Weights of a small transformer language model.
Architecture: RMSNorm before each block, rotary positions, no biases in attention or MLP, tied embeddings.
Each number is 500 + 25 x the weight over its row's rms, rounded and kept within 0 to 999. Layers, rows and columns count from 0. Numbers have three digits each. The size before them is the row's rms in percent of the matrix's.

# v: layer 4 attention value, 320x640, rms 0.0768, rows 170-191, columns 480-559
# o: layer 4 attention output (transposed), 640x640, rms 0.123, rows 298-319,362-383, columns 480-559
# q: layer 4 attention query, 640x640, rms 0.0538, rows 384-416,448-479, columns 480-559
# k: layer 4 attention key, 320x640, rms 0.0496, rows 192-223, columns 480-559
v170 101:477451516501463497527524490539451456521472502496517516536498501504478528501503486453512463492498501497471429511513514475508484486487457518542455518489519533516500557506512480479501507506496492498536553468535509508487515481516504514446501489
o298 099:518467522555502505552520495515460512512466519483534496459510470507509531509487509476492480491515503504485467462525484517508470508505482505517497509514493496510533536449478478459489512488504486501564538508500491469498504508490507506433510469
o362 088:516445524539513535545526501481494513477469503508527497483485490482482516510541501445491483486510487514480458469522519507520502487485481531491481510513495467503546551478481484479502485471492491510570561539503460466525497507510515520449493473
v171 101:521518507506464487531453535458524491504487494508494471515533486542469496464503491501525429474492504487487507475477523501516513506520500509530511504481510482517546486494495508502505511475465515509447523485503503507491507503517478509491447495
o299 104:496507523523505492516455507483503492494496500459527486495528503517480484513504496506513414496501514492492521511532469508540527491492482494463487442473498525478522504506477499509501514491473502506473509509499537497510481489485481523535473487
o363 086:485492512503494510533460525491530478510493476472539509504517500512499486489481485492465440499494498481459522481519504506529494506510490500464510476473494511492546504487477502513483508494471527511435523511518517507468494479488470503550471478
v172 098:492473458514485441521482471522483496536468492483455487493478508548494468510461474490483547548475486521490509489511456473540519512513466498527461484509509498509449482519488502512485510473462506514513473464484488433501533500516515526517510503
o300 103:525444495507505461518499495527495517504495496500494496497499502520507499517487482453489504522483502494481495449496444458502513471481503473500482528526515506494483470490495500498469463517489488489513480448451504480503529503495515525508490529
o364 083:487448483510495498509470520525484486514510505515478490482495492515495527485499453481487524496472493520481486471518486494512518484490509495497457518525514514496462486496504472527464474520488489488529514438467467476497517507487492474498503513
v173 102:516495443505535501521428534512460509514503497494516479495548517527499499489479512515507487486487473480512481504507480531517476519494473482564507527465517483488509487502485473470494488528469550517499531562509549502507493485518519529511508496
o301 104:519503477503512452535490519492478494505472498446518490513555482518504502469510495510494493512490487492480448475519482492499521499486489501511485523497494510505532513534471485535496499498513497500515518539516551486500505506536529555461546507
o365 088:498466460480511487525491516507482480508499477466498491502540474508508517513516494518500492510483492497513465513539479525516487531519507524537492547485497482500536459532445494525495483498469503485497520539521543507483495505533520534454499506
v174 105:472550543399460495488502505465522494500484497488486497496478493501515531520490535484505534514474522518495543465502545473510496471484470485502429465492481472523469494467498500482485495473514503502529492521551483486497490511497486529542460475
o302 106:539545510447509508516496514474511503485479497520495520510477505495497517522498497485480556538471521554513539501497514496547489483481462497483441451491471498524466494483505521503534536446493514519484500518527480497493471498517514514497489509
o366 088:530545530442483531485534517488536466472463482506497540492451503501530522506501467436469555536492510520499534493503505508531496462493450490492465475490496490514470508498501504507487525464495489533478480501521468514498494512506463470492502510
v175 102:505540473466507491485454475508514443500453475492496454512554475495524537489487520553497503508467520544493501475516510488522494476496536502473459532487481511513484469489481489510494511504501500490470513494489517493501506499533485495491511512
o303 104:505552487480541503508450489507505509498456502520525478464533470502536493484491539563475490494485494549470497497525495497521512488492579523472477540483499510475485462470491524490485506516532515493471497517481532512499487546525476488494530482
o367 086:464524488504521518494482478521489497512459509509491469480536478478526540494494522539492530511484507532470497467511496507565504490492558510485503535485501512494500475478492515504499495509519500488476527519493541470488494513543455508519494492
v176 102:448463487492546449463451530527529473518503534499510496484534543484463544481492506505502448506450495548526449476489464505506504526492470560487528461495514536531456516502533484476491478517482520483529502507509501505480499509476529513493507494
o304 104:509492505506477448476452519497518499514526476466529492508499501529466516478490494506504497503457504547515489496491443507492484467503498497504508488518492512506482502509517512526471490521520478490527498488513544526500501469520502532479537483
o368 086:472481499508506472440453516518533548498510490463514514512523502525487524487492502511478522516457515514498495501489458508499487523491491467527529476509496504507443495510520490518499487549477454501505496510501513513512508486514495497496529488
v177 103:503537465455512472567565429533515494513472488517490494500482527488497503495499499478507524495490530461520523524464545493480514513505484464504538503497508511487586496516501516499493494569507469503503518495467478479507515467496530455481553487
o305 102:498551460479508482501572473544499480537469500515510490475462497522509517500517506478513536502502497477526523507497532512507483473514450457526501507529489478494614509506506504471518439552505481500483485485460497500486508510498549465517524517
o369 090:488517490504507501525579465569510499509470501510470511492480500527516508494515495451486547478506476511520538508508516486516471508496460468558515536526506503505598491479499518476501455585500494507487484461489503500480516526505587456485535505
v178 104:490465501518516486513527483498479496495546505487515493494483494486511510471501466512485542488513498468453532530498531476451511495516471518509484489509517525490601538474534481489485508494522538492498457470539492523522528472477511512495503506
o306 106:500449516507501446495484475509470501533495481495514478499491522508524494475512491523506535500510492489462526497528502481483500482503487489495492478512510506479613556506487474496536525506473528494528444430517475504514514544516492540528504519
o370 087:491485526493512482499511499515463484515508506523505482477476517499545496466486497511502533470506512478491480516495517490482510517509479489508491508521505502520613549507473492486510518485499511507533498449518495505515539525513530513538487500
v179 105:488522475488529526534549469507430501473485489480528522493526528523492464453506473466506529530473498512516524487526545537501509504488500482485480498537517511499524498553491495505474491488529513502558511504533503517501508483480465499497489486
o307 105:493501487453510513543492488493453490494454503480522508517527497481526499483479523456466540488473495505551530508524524508529512458515482537457485498517523515477512511524498511518493502514512476497551522520494515510510499487478473504469466491
o371 091:508520476461517501571504502502441484501478496475501549503507489483521465475479529438486504496480479533528495507502540498543505453540495508461463485501505512494532492526513540501502502513506481466554528520537503485510484484472482506488476494
v180 102:516495516499495514535508513446449501498471505520515534522478509498502448487534513540502553473467497495498418486544543494478522509489488480532505460498497501498512480505522516478476513526470518496563518513484500505505511502531446502512505523
o308 104:518516467493512501524499509480450531484485497514491515500498512533484456484500517513524543514499498509526430506481517505489501497487529484558507510514504503515508490489568505522503554532472513484557483520482470499497514461504443530520532526
o372 087:498516487493486538536501510442466530491500536524499496484500506528503487497482483538496537502471522490510431542501539493456482496505506461553509504510501486507516498528536520496497530535490483508548507534447451506496504497487418501528515517
v181 103:520556477520497516513564536528450515517503505487511508499491510523505516528510483499488462489484495481506526492537479514486491498504475501498516522519478487514459464530537494523501503497476479506471525494546512549487492511522576493479490490
o309 107:494534449474486532481538504512453500510522524511515495496458507539510487491505511482466466528511495493496536512545477494517530486488465517496499544484512508479414501501519489534509509491506468494465545505524492527486532499498566512500512491
o373 087:497538481481499511460566517537478464518533497525511485504464493525507488496505510489498460496510498476461563495551494503513514504486463517504502540493501493494425493506525504520509521488518487507454529496555522500515531496522574505470499460
v182 102:468443480532485511544569493477476480474482510533512486522480541491528474481475502466502451447468474511483524497507451476516515505512483556486470470476506479499458472474468514527478511462507500481538486469468496490484511515491477458527555477
o310 101:519479509503514449496603479504503485489491508505497508508541504482516495509499490465511432449478489501499521506521441485505543472527494519489468461518511474475461495476503503469510512436497510500542501489464477464510468466505478491519521506
o374 089:501478481487508476500558482490505464499505550509509533498529504484515464509490515466503471457462513512495517502506475492492517482556499519465463486522509491495422479467486511485507521452513489485535491505464485475501461467502485509526559498
v183 103:512549481504496514504497553550512498515464505497501480499543490494475501462503509494522492533514477497502534497499560557480470487522507505509493494493486461480481493476476528501496490466485499475482442491539487533520487466483475526507459491
o311 104:529568512468505511462491557528490509480487503515487490493501489494513532501488512493476470527543454518506537539462546556447525480519479521512481494478504502525486469480485531494473489481485525510488481511538459530493521490497498532522498475
o375 090:487568535486504493478506547528506494482501496507475478483500510492475521483501491519479468538523489486480537520479546580463481469519498504551486495480505504507494494486487543499486505486496498521471475479536492513487536487503494480530466496
v184 101:512495505519541509502472533515550517474501514505515529525514555491522516482495504489505512497484512513488538489482469494523504524477474504489484500505514497529529544503511469506527486470485509476535500524535527484455517503488533548532496513
o312 101:497500492485492496475453526495513503507486499492531496490467498507491471495496509505478516476463523529491555497482483501502488524500434476504483482493490499474532533511502481518493515436478504528522504491534535482539523503483555524505519517
o376 087:482477482512489508464465506514548504516463502486514516487510509527513497482484520496474519482486524520453548533508503493519493506511468493522466493469481496497551537537520505493467480431466464523536518485536526494509527490485550507518539489
v185 104:481522492463523531501529536494465509468504482484438497472541509508487486536501525495513499513541503493446482506471556479502482520514540487502474513512525499492521541514493482502488480524464483508459490485476519474502491515502477505535511486
o313 104:524499524495500509477523532500460507478499488490501480527570512514486484510494518510487540495495519494473481520530560470485505485502566511507511513511516522524504535513477489500520497491496472501479494494469471535508504490473501506525484487
o377 087:493493533487495522495522537520446494493509498469491490478543514519482478493488518492523546515499489457444486534490551470495482442512560528506504503523513504503512540493464499506501497518498461535489482482488474539491519497507509488518492499
v186 108:512483466498490492446490483505546497520516481510522487483504543467464494479497476451515493509550501540473461450501485469491494508483464521510481523495503508504496490544494519507513481494520477511503523472478507452511518501517476518514527503
o314 108:514469463501497488483488524482532485521504516512526509505480505472466499488489440442495523503548461516526432457506453482500493505501495519464483515494501498489492498512524498491486497512518505472504550498473538501491503503461509523517516485
o378 093:504467503492494497491497506490536496484529508498503490504476509476456508525502467478471499475544466547518446475486440487491479489494499544502470511506507505505504500509501509488487472504522504495481549488489522508515520465476538504499518497
v187 102:526456468481518518499472531503544492500486513489476498510424490511465472521540488481517457518478489512512497472504527484571472536505493503460525485543499505482511505504478479515523505490497506498451501493501459509500509492504535492485482529
o315 103:479453497483488496474492479489529503498502515489481481499455505487455499537508481464498442516467456500496514486512525487544495516514486478508504498512499492504497498521515545495481498480518474484467472490466462495526489495490534538509470498
o379 087:466467479459509517486478522456512463517485520495504498515456472460458490477514473482507462509475462517509501466497529500524507520516485471504482515530491511510528511510508536507504494496514518489477506463505499495505500537521549541474466482
v188 104:494428513527498492513487484443455475472541507501499443481505487531489500524501514495493517508536497521496515550484504504500481522511466488468533528524500527493504485492498501519499525509532504499458510484471472509502488515478482498483507491
o316 104:470443494510496465504474496432461510515566449459544475496527480524501495487494478495474503499537535516515493515456515494521515523495470512446516491506506490489506538506506500515507529536496498491503518522468538532505504525511474502498490491
o380 090:499462498520514485529496497449454518516560443476504491510516494525525500497510484502470491511561533517516476532481486469497501512516483494448494499491515508498501484514514496488501523532482497495474462536481507532492498493521492496481541503
v189 105:483538517515493480504470452458503500535507517497507557502512507518449506525488485450500469512541521487534452515492479491486484453499487498496513501501489527525409488503507512519470466498516523483485491502491516530498513467509431455482536497
o317 104:538526516516479455503526455467525493527525516521536488496533515531479490497493551463475467524547540521492439531489490524482497477483478487494509470498505526494435456529501506487500490505546517529495484510530503521499525482481450466461550508
o381 091:528521544530488474487514478448530500529509518486547476503488514503466504474455516459487472502552522511474448510491503529501491513479486473463517471499514514497433471499500503497463495498541512531515496471536499490521529440489443464453531484
v190 109:464487476498545530503492486498506494475517510529457508480481514480523496477493505523478530498515522503521480524467545524484473490512505536541473500498505516499518525523493510496518492503505472498588524507503441502498507512536555518509556528
o318 105:493492482502496524514501502517515536506534494496485471479494510469539514503508545507496553510530495482520490529459539510504505485479520503517476525491487500484498498521491521488519509530523449475572537478541453522509526513515560472502543492
o382 092:528464489488495517509481490522534532475526493508502476478491488481496524515532521507497544500535509450513504513455516511504522484491533502513490507499521518505508497525510513490504504515529484483573558467530451518494512493519531487473525519
v191 101:507502483507502502470469507507510489509500437485501502512437512491487506518522485513493471505558492525500543468509465502520532506523517525519496539501503457521428501523505516531504506501478454510475501491509535476473508503483484492484501542
o319 102:480475495502499480521495557481509503511523515496500523501425487506494517485506500543516475512561496530501541471494479502512498502481502478509458521511498499490426497516473497489523522525512472509472478519488534533487524502506520523509472510
o383 085:503474482494511478513463570502534522518525516492520528463437478522512486492507507528512482525564510539478518493491465507498487513491501521504471527505508505518446484513488494511499500498515462500467473519510523505478520472484495485478486503
q384 058:518519518486507544463454526541467480569489453517522496460483514454504518508523515484484501524499504460487488487459503522510490516519448499483541560509497540493517488491496508486516532485510532491510468554497541512485510452502541536545451487
q448 083:472517475487538495503496501508503505474540501481471521500458548505450502531513491469557503497456524483497487525489452509494496493491498505491468529480464481474498506474501445501438483474496522466484471459490457482486505504499515520513473510
k192 066:487495551510496475505483481533470539499481492484498523536521456539486486478528535496468519507508537497446486515439503525494540496480469480488469467507467490504491508527507498436478533494526485496509456530508545517512543503462447486446521504
q385 066:506487485500495471528515528512500496444544491496464536514507501497486492523519449493498527499544516551501457509523515480453489518471442462481474478541477480537551476506465549501485506491513475522444509454489528528520474495467511509459501483
q449 092:474475480516486510542477481546498511526516472515529501474519514499512488504485461461483499545515493541504472491450508510486500475486546442522450497507547489542485446458500526479525491521489500523506486505518486524454495461486489512513522498
k193 072:493524445479507486477468515504502539489431534484448516485486471497443532474511515492458535490488452479522512496524473478471517518462456537511536472469501494478485484469509470507479489489504497478512478492503473477479491524464526552471489499
q386 064:499473534464522482492520488513502491492484484518468464493526500502480459493513478461497519500505445515519441499486464467479486478549458508505504539508494454453513484486517492506540473453506484490515508506519514479528470486490477458470469515
q450 098:518476486449477478517513527474474466509504503458511476478471516506519476508528463457477510489484511478521514499488508473537524531492490514502477544472499488522495493543502487495479509507503559510500472511514457541481507511565480528519518479
k194 076:491505482521470546521484533483462447465499513517493481520491485482494538496496520462477494515486540501479535549512494481509425515487492472510539453511535491495518525484497465493508459472450458511503538471453489509533530504453491506520510520
q387 069:459496485505503498495495514530519528539459507501491491479522504521550529532462550508502487492529523473491520504517487484499482518517513494501493480490513519519475506476481530499495476489512505516500519539504465512490477486537502518492502500
q451 092:493500496536503528528486543520514500501529512493441523501506515492465509512489509525545494514497499501512502486498470518485525500479527466483532497524457499497531523488479509505459480525543532521502505500493438494526456479535472488520504568
k195 079:490479500503504482481529503505486500528465494461469494513488508483524500507542490476507515478481499504486529499469534504493481501490507517560485510475556499490482470530538472500524492527454521506457515503506511491485508536470484496506530486
q388 064:468513475494500521520520544479510531480481517521456514489523494501501502501514491487434492478505513523511487506499494480505443468450500457511486481460478491525535504530496503487494494473479489501517493506505512464492504536468474491500481455
q452 089:499481538529494517531473511498493489482483507489497480484494515492479484521479534482502495495456521497497562488501481515539480547522496436458494518513530500476464518512472489495469518532476494493489505462490514521496527509489511537496525472
k196 072:521505491481483483494498500501486555515527448508531563531512483482499497508512509464520515494476498516491517472486540501488542506468538500490530522532481538529503462471541476509532463515483533465485489524542545483462513482535504471501496516
q389 080:502516503540491487479494537515482503472482498506486522544488515467489505517465450494483509536511472529551487483504528498568506501528500474477497497503526503501513501475580532526521466489504466513489462525497507500535521488494518476452516491
q453 090:519498468497490428478503528502500490530474511517489508534465528506497517536481498470489489508505460520505453531508497464550502506529526504515506499512419475529489520494536473536469508520509516498514510514488509484528487556523483514532503547
k197 091:498516517497495489501505471447517518512523451485518446533512524515523509485515542517515463517491549471493507500515480490452499526517450511518535466464540559514476482498504488496478515514565503521491520528519464502474518477492492485519490530
q390 071:477495464480516534522467523536498501498533484482512486471510544499521525487488509484486470505509474451504452498484497511523510476537472531484477520482480496510476473487535531478503522479493504464487513513537489517523480459501537512513498503
q454 094:499480483477520522507507483520507511488502472488494500517495578499491497466458447507498496477508460513485451479492533473518501513487502437491536521483486489531520546460508494505483519477477519499479490523508499486536490503504530466557527535
k198 084:509517492495470483499462517513495527485482499508527468498480458517516469559477490490486493491483471513500507499499494528467536506503511485549523495501464515548520474526517502436495518473492488534488492476520516494452469500533477468480513497
q391 081:499478497496524529485529493502515498484489500559511455518481491529492512512495474490483498506509507474531495473490495538504505488509481511480462486511498467475512500490565498501464500456461469482544505469561491530535500484496481497515543504
q455 102:505541492480466489502501530508466539497464518498476492468472493491496494509472469486528503445538520467495506459491547493486529490522523523494533550532446509503499525497548537498478522478525518507478512511514483472482503503484495419468519500
k199 089:481505500518499506495520491487529428521519496435495519542447532508490474464480467502476525481499516514475506462494507492488446490525505488506484523492531475504524466517495513497486541529501494472467504491504475478469507489468505509528456507
q392 082:466502514520491491516504510467492505508474500472484465504498449470512539485506491488483501513507563500486527515466488500492472482467540479488468435488520466507531518497492492496496475469456546472476489524496535493447511499518499487503516532
q456 084:500512516464465482513501506442496487481563456491503501476496450498502542489517511442525498495504531474478498539438496484506491480474547489456555511512504514534484535455526539472464446484520532493504494493474511536488518491523467522447481486
k200 083:494522495494548524517493500509559523513491455503562525450474476532508499508492498505487491514505496496523507494542526491539473490538480554506509497527441514541507431458485472474487501464456466491499510493485488478534484472488475496519519492
q393 080:491506506508505481507494455497464489480494501492531477521470528502491529504493469473492502520491467505437513539514503501503525518550507525496514570483489528473515463488561499500508486508494529519498472557512496460477472470483524467489549505
q457 093:493537494515506511514503509491488528520513472493524491489492545539466515530494470516483474504492529493488469509530491523497462548477492425538503511497486493505527462483529483450525469461457499517503523509491543486544464476513479472526471476
k201 086:483512513466494503506499527529511462504485521514564485509513524499486459496501499521523554482504491456511492485489535455470521518512498559499517534518505481487522480447458494535500497539516501481541514487495491522478497522511490513532508518
q394 081:545484482499460536478537474491518521513546470519463520497483516506514510509498534447471537527474466461465527504484479526539512520523492435522496527486510518501506487511556480557482475501514497459543556535484510510530529496484519486510505539
q458 094:517509485514526490476507504489500506547493475497551474512473470485462489492498472489498503472539458467513533500484487510504515507520461523497469477502525476488517499513510492498500540508497488502474484515468523489485521455458491502479532482
k202 088:497538503514476486562483491491488520502474553492477486492520514534466468528527497549433511473489519493486494474522516497467477502456508523497519485491521545511502518501502473502524534517534484506500554484483493530512506512503498450483511520
q395 089:439512520515497532494508483494469446552531509478486510485542469491536506492506458526499488466521468466527497463468501496463488477493502525519499465516501516549484487511485485462511481500517554528532523486503488525484512488530504497520512494
q459 092:516514484522527482543482512463540526461479518477494502521486464468513556494515523504498528480524464503533480489486509476500481512476500470578517541513504519492498512521464470469539490476485506475523515519496517514537482482468511492490511561
k203 088:506509459495500508511524501490482518484518468452490494504478466554496482559463539474500499510501481526530476502493515489535519528479509482488487456491436456509507465462524509506511536491457521496480543483515473497505502535546443494478465471
q396 089:517509504505476512528507491473500501476523505465494480506472515497522502542493488519498595503480526505494463499488480495517504454552488452479507462513498524538503519503477497471532487499466507486505482496481520522502496511554555509548450475
q460 087:509528509507500552505489462484462506513506487481530546493464522502532478494480464479506486509525511511457469518497508512498494454523494537525521499477504455511476430498503458534478516507452520460543470513484468534488511498531476558536535524
k204 088:515464436500481463467547510478510526538507558509485500466465524548513508498514481476459463459483479484556506477497513492466504556481517482485472513485504478472497519506548523459516508529517470459487518489545495480477511551516466535433549473
q397 092:489491502491487513514503518519442490516545520498510535519505494504522492496499522501515465483491490478519501507502474488481505525474465511511543546466506481520490512555506457520469480513503491514506477508534550475506450479488463508467483469
q461 092:498500473500509526447491456496510483566471506490491506491468514475498508483485480506478507475497519487499504537539512494484487470476541514480518521545551505482506439505512504526510490481512520481474495473489470474453535519526451498505511490
k205 091:494508498501510493540497466518500479468523465479499483498490448510490468486525483524505514506500472523508461471484526486502534488515466484519493501477491491528448537507463503471472528530464493520521492499508446520562493505469516543526466474
q398 092:474469524519482504496474526493552501501498503498493503514500497491512513525539477496482524513527531543508506476436450470507526480474531477534491489511476481520494490530485506484501489499519471459520524497447473543507507481485483492501500503
q462 090:492476496532502496479509516490535524509514541501501464500478542538488505531504475479445522505532520481471517494456545502497507530475528471509508501511511510523539483485466528455479515510490515491465529446511479523476555494534507495522535452
k206 093:511500483473535521495544498492509534500539479456516493508496509480496470505518521499502525508496504481521524488488510516516460504491455512466489503573492531479457511500514506524481489515460535470488477502476507517475476502487499514511449522
q399 091:503494452526499491517485516500517493551480515524487507467485492513473497560491504485493529484446477516524530566538525498574465498477500536497504491503499491467494517499490497524483477505514492505529484463500467481489505482516485464492524459
q463 089:504523478457480498508465488469507495501531486497490545455451545529491440534493479498491557532460511485547516487475509513528488519479515488522480527504488487491473510504463490487493564475499508480509445486517470521483496456542466515522521498
k207 091:487485519499504516478496528492523515481521560501483482518520512498520492473463455523524516507524536504478471475511453507517516528483478482536502463485539483507473479475463498515481549476518457530494528546520484468546497565512485478520544485
q400 095:495509480482533549529493516513518475549490520578499487470475504503495501479510514484478498494518463475543535568528542453527495491499481547455465519490482491505494427537471518493475511523504527510486490500496512510460429523464484508475503486
q464 088:468478461505499514490494464516505490507458509444520487497494491500484532451504498446479471494536492536503488510497496472480452525490469524522524505489440518438502524510489513550460519507502470482550529463459500498522469465476508525527494546
k208 093:532465515494488459530484501498476512515512504544519471509524497531517507534485522517523506490500499514504481457489505506476530505513498476504513480524496461498466543460486472476538485513504507484480500495489501517523554543512516485538463478
q401 086:514488544501477487520480550511463525520485511456544491481502474492507516547476499495525555500519493508511503471530504477503549512505506551478482530483502525491526526471523505479485477494489456506500526484527534475496511516489535514501507481
q465 089:515548455493503500501491501495482537478446489484479464503542512495468496516470470478531494472500526570497487497459518508559513532475508542518491525538459470486518529455513485478501483482474477528536476516535524483515537508453485509499480526
k209 086:526503515492528529464516450509564513461565521527543513495463492495510474491442540531519476511485495502510525512497492481490495498502506461511507491476482535510465504482556499515489492495533529533498521463451522513556516502482505444523533497
q402 091:500493504527548462494509502525472528488511507462518496521483491501534485546509508480512528494539494512506513477509519503515462470495474493534463488517498527506473511510488528497476526471495447466516491479472479508521471511559501507505498487
q466 092:475517488516545499538478479521491529486510509467510445496511493499485483483534466484481485478514507484512508554499486483567463523500487483504513483512473495535493512448501504474501501489475513493493505474481479464447512534490537466521490489
k210 088:515516546487459522501485502491565522503505488536497516524491483517479533512478500537503489519508473506477460441541509497494518479543463519486497527501531490511515504504458519516539452534511471481546526501492529502542474476506539469487498493
q403 096:485517535494488491527502488527503489522480471505520478492461479496527506521516579513478468513505466489497504503531499498506474511495518518501447507509537511509483530557506446532437461477473479507470481531483535467472528493470474503528490454
q467 088:516488499520519507482484498514502489512522507498459516492496477480463449512530471546573479525529472491529479523534500480512513527497483507485513520456495523447510526420530501488463477469487520515502512491471470509517467540489498490541507541
k211 089:498510473513510486515489521503501539496528536473490492485469523472492508526503513516503512508515513450444498492485550527528471515502492467508446509525520486522485518503489547530482523518506505459493472503523475511475473526505517505497497466
q404 098:510524493496486519485528503487519510567466468512539514568479518475519568507502544493483517491484489465519516458504537482509503466501512519502464491444472470499484482501484520494509476537479490504502523503520499492487508489514493483462527435
q468 085:515503483535533482481486490491484554469470518524546548494487503450495512515506499507476466500472483513535538503544470489546500505505491481475472485503478504470509469527469490491517506493500464472477512523522510501477511453507486515525480494
k212 093:494509441496501497513506489525458476498527476527464498453494467511545515493518478492538533496474488495466475547509471507488468481463506546529495478549528481530487484524492480502526506500489534512506492519486504473488499482455495465531511517
q405 090:532517462503521499486505480527455482503470491541494490510527511498524460506512524544536477471490495485485463505519475532478465538515500494540514500525479525473531510534500509475508486524494520463502517457546510478455449519509441528504476510
q469 087:514470476500521555496504518501516465526485511503479468542503521520523519481487489502525495496526507507503484532450486515501466480473486497519523448462486561478511497460500488481479493544470538490539488482511575514475470478477504496529524497
k213 092:492470498531488482509521524493456476483500469537498474476451450446496538494487470497515492491468505543520530480490480516520525440491485511474520518468520469525510494526437476490518477496483455501502495481523538476513515534474536488466464447
q406 095:506465535477555452514502485489467541534480517470553488510486550514517501476473498493510518515497444519430504508498486506508495524479506509485515501490511505489497535569470487531448519484521490576479510494494510443529486498496503505465485492
q470 087:486461501525499517527473486513482505506487520546495524440490502442512502485463535484492501503483496493536538508517477517484480470521486519500454527478501499482523544492501540532510469496526526533518515436512497526525472517471522486505486535
k214 097:513501522481471457447536544494528510490538482511457434542497513469492481442506480491519481506479564466559475442510481514509472488489515500523499525490512529494478458482492523467485475500499487483470516512520483504501538504517505473467431508
q407 109:495508502476535494497501538512475543506481469497472494531488484496527511472468496480488526491468484506471486520488489509465526485536520512525488515516484496468481495471514501462479483525527478500525525517487487513492482484510509483482519550
q471 091:486452520519490520533487508503487513535498500473449521554495477521469531506479547465495543489525488485505474500542486488461528473505515494479492526509510507493508496474548522497470493496520455512529492494535486473488490503486486513446499498
k215 092:506495464524529462509519469496473528485571547494496487481512506464459494506520508494463454488504499481495507521472510516514478544503500499495486511521525499521499501483479524475529499500460470495491486518493504499464521481482528491514512517
q408 111:498498523498497490466509524484499519504490520474550468499468499457495443494525500491495521499488556569493500467494517497507482520492538500496498464467517492517505488521515527505493482496486504524522498510526513491496530528476522481466463464
q472 087:489502491525478477427513475473497511530482459464521489501471481518502523507514539481485503509512505525545526482507461519473479497453482502498529499511500509509489497508474490468494503462515496500498501500495492507449433479503481479517483520
k216 098:498510536498503500548483519518516493458532535521517493501505534533539499480468484523513477494505478474489484494483485497510535494520521533494494526463482514516523459527534498464481468489526501494523479472523537469538519477514546510466500484
q409 093:496533501522494474501496489531568483529482478560523511502523529508505516505535491486540483534510510487499468490551497505456479486482497532497470531483500500539490545481493531485549463484508490516475478498533541507509517519490504499552522484
q473 089:514538490478477511475474465524532504482471520541502509512481558506517496496509487501567468483448484500464489539521457496525506465518502527476477476490471473502502524431562497505529477514483486503518514505541515477529491476510508444533482541
k217 111:490494515514515503529508497466520519511498546423522482499467500501504474509507523516441508467502505480506533510471504490504409556495486502495469484503477527506498456525508490492460491490490479483491512498488510540481498474529505505507529502
q410 108:480481505516535459520479542503494521477500481507501523557508486472514486509479528523483509472488464508470491477539486543561491542482525504495528492538472501486520531535435498498515513475489509471473495527536483496508520485461536507473471496
q474 090:493524468495552497534498515480516494488504494533460512477539497511549492501484518504510502473504507527550481492542528466552523477527532461527506491502527486540486508500503540451523506529501503492537492477521486499490481452455465493511539467
k218 102:525474544478474492460549503495550539504506485473479547501493525489503460483524493481487482484497507528472523478460483517515448570436501529556507526526427527494485494504509527495541487475531495492519521487480518512488477493554478518474492499
q411 094:486502490527509480529519489525490508481495528523489501453531484488524521525521493476484473509488473523499487503456524495442501444481477523463507467509534514491489575505508492451462506524490500526513490502530517508495500504510537533491497554
q475 091:527506516499523506485542515553527508520472545487478444484518498504509532532501514514491509527511488491525539491503515475529505472517476460446536475479529451511505536484522485493463550487533509513489496509492541502513540497465496515500522549
k219 089:499471466506507474475505481523513552503497518501541516550498491507466520445460496456495479483527495435546549548476515512525494468455473475548472473506507510470445511557506527534499438492506448515490462538491543458468566527548540460511492497
q412 102:499514504523510464509468483535480564491456524475515478518451471520479526491479488499509472491466436534521505502464514468479466497547510504529475479508535487481482489489487480523510472506490512492470489527504503480501511491524495515454509505
q476 094:498540508524540493509530505529490485518539475506513502510523498486497521474505493527529518506492440499484479530533500521496473516532525476487490513448495490497491530504517460447455492469485495531493487459532531515537521511480475522492513517
k220 092:518497455536483452500490529482514455527478523469469519501446479499496480487476514479455505474514490474495489529521504518475473461509521485521489467497520496493521494517525500523452519515496446460521511531459491528475515488469485510564532523
q413 095:510501485521495479496510522512450484481517474553510548474476478509472494528450543517517522523472495475485525557476502481508510494497534476532527452537482482484525541531456474486504513512500498492485518491500538462541474512497550505504472443
q477 088:512461502522503505465494531526510517517513497544475547483472498559500473502482499504535522549514495543518516493539492488512489503488509482519495545465460466478489508503446488485523480514478512438480472499472468494495477503487458516478511443
k221 090:493534510490489519489485503492498509514501500504534515508512457472480545484545463475523490500525475518505442481499503466480525493526469495478515476462542532493496531468481555498480484501500508521475524513504520492515479478547516479501501534
q414 103:488512432481502481538532495518521478498513506483538519541514485503503531522532525510505515483500525489512476493472490513498516479475462518451495460536495485500527528509516499489493539502551508506487514519474515516492483514511485456490500531
q478 095:518457472546505464506548511507502506475541531460499500516528541552516517472503508485491491503495507487490477476496504517512533446495568499556510483447499494466517475475516474501476516479511495488493513483485484542492499487460496476530518521
k222 092:464489518483449494483493536509522466517498514510461524511477490464494513476550550502500477530510479479519539497502504510516523554524550534518492533529443508465486570523513504475493533507489530505534479520517495514482486492508516508478495523
q415 107:507496489517520500529476479532505502516522460484494514512523490514506483487450540507497520510506461534450478527479490523505496491498501484501472517499485543470514505445543493511527481531507464480469476514481552485462484538514521498527472489
q479 090:468470507511509505505513492498484497493526466542484526515486459525488457494447502501498480519520483523489493480505513519470466525454517528524475501528524527488506513457545505498529527483496501486503511502513505520438494536486505496468477506
k223 095:496519532488500582479504536511509482511496523475515507483484541489497507492515469497469503499522485485486504544512487506535483509506475474458534480426522491551525507492499539501518474491499525531546519532463458500512506483495507516494539484
q416 057:478506478529476480482509477523502470494599443501497512494520480518487450444478483501494463520518505542540510520500521534544562533462511494469499524495514474536485485510568487525507511507510539540523498549505482501474510510535543528500527493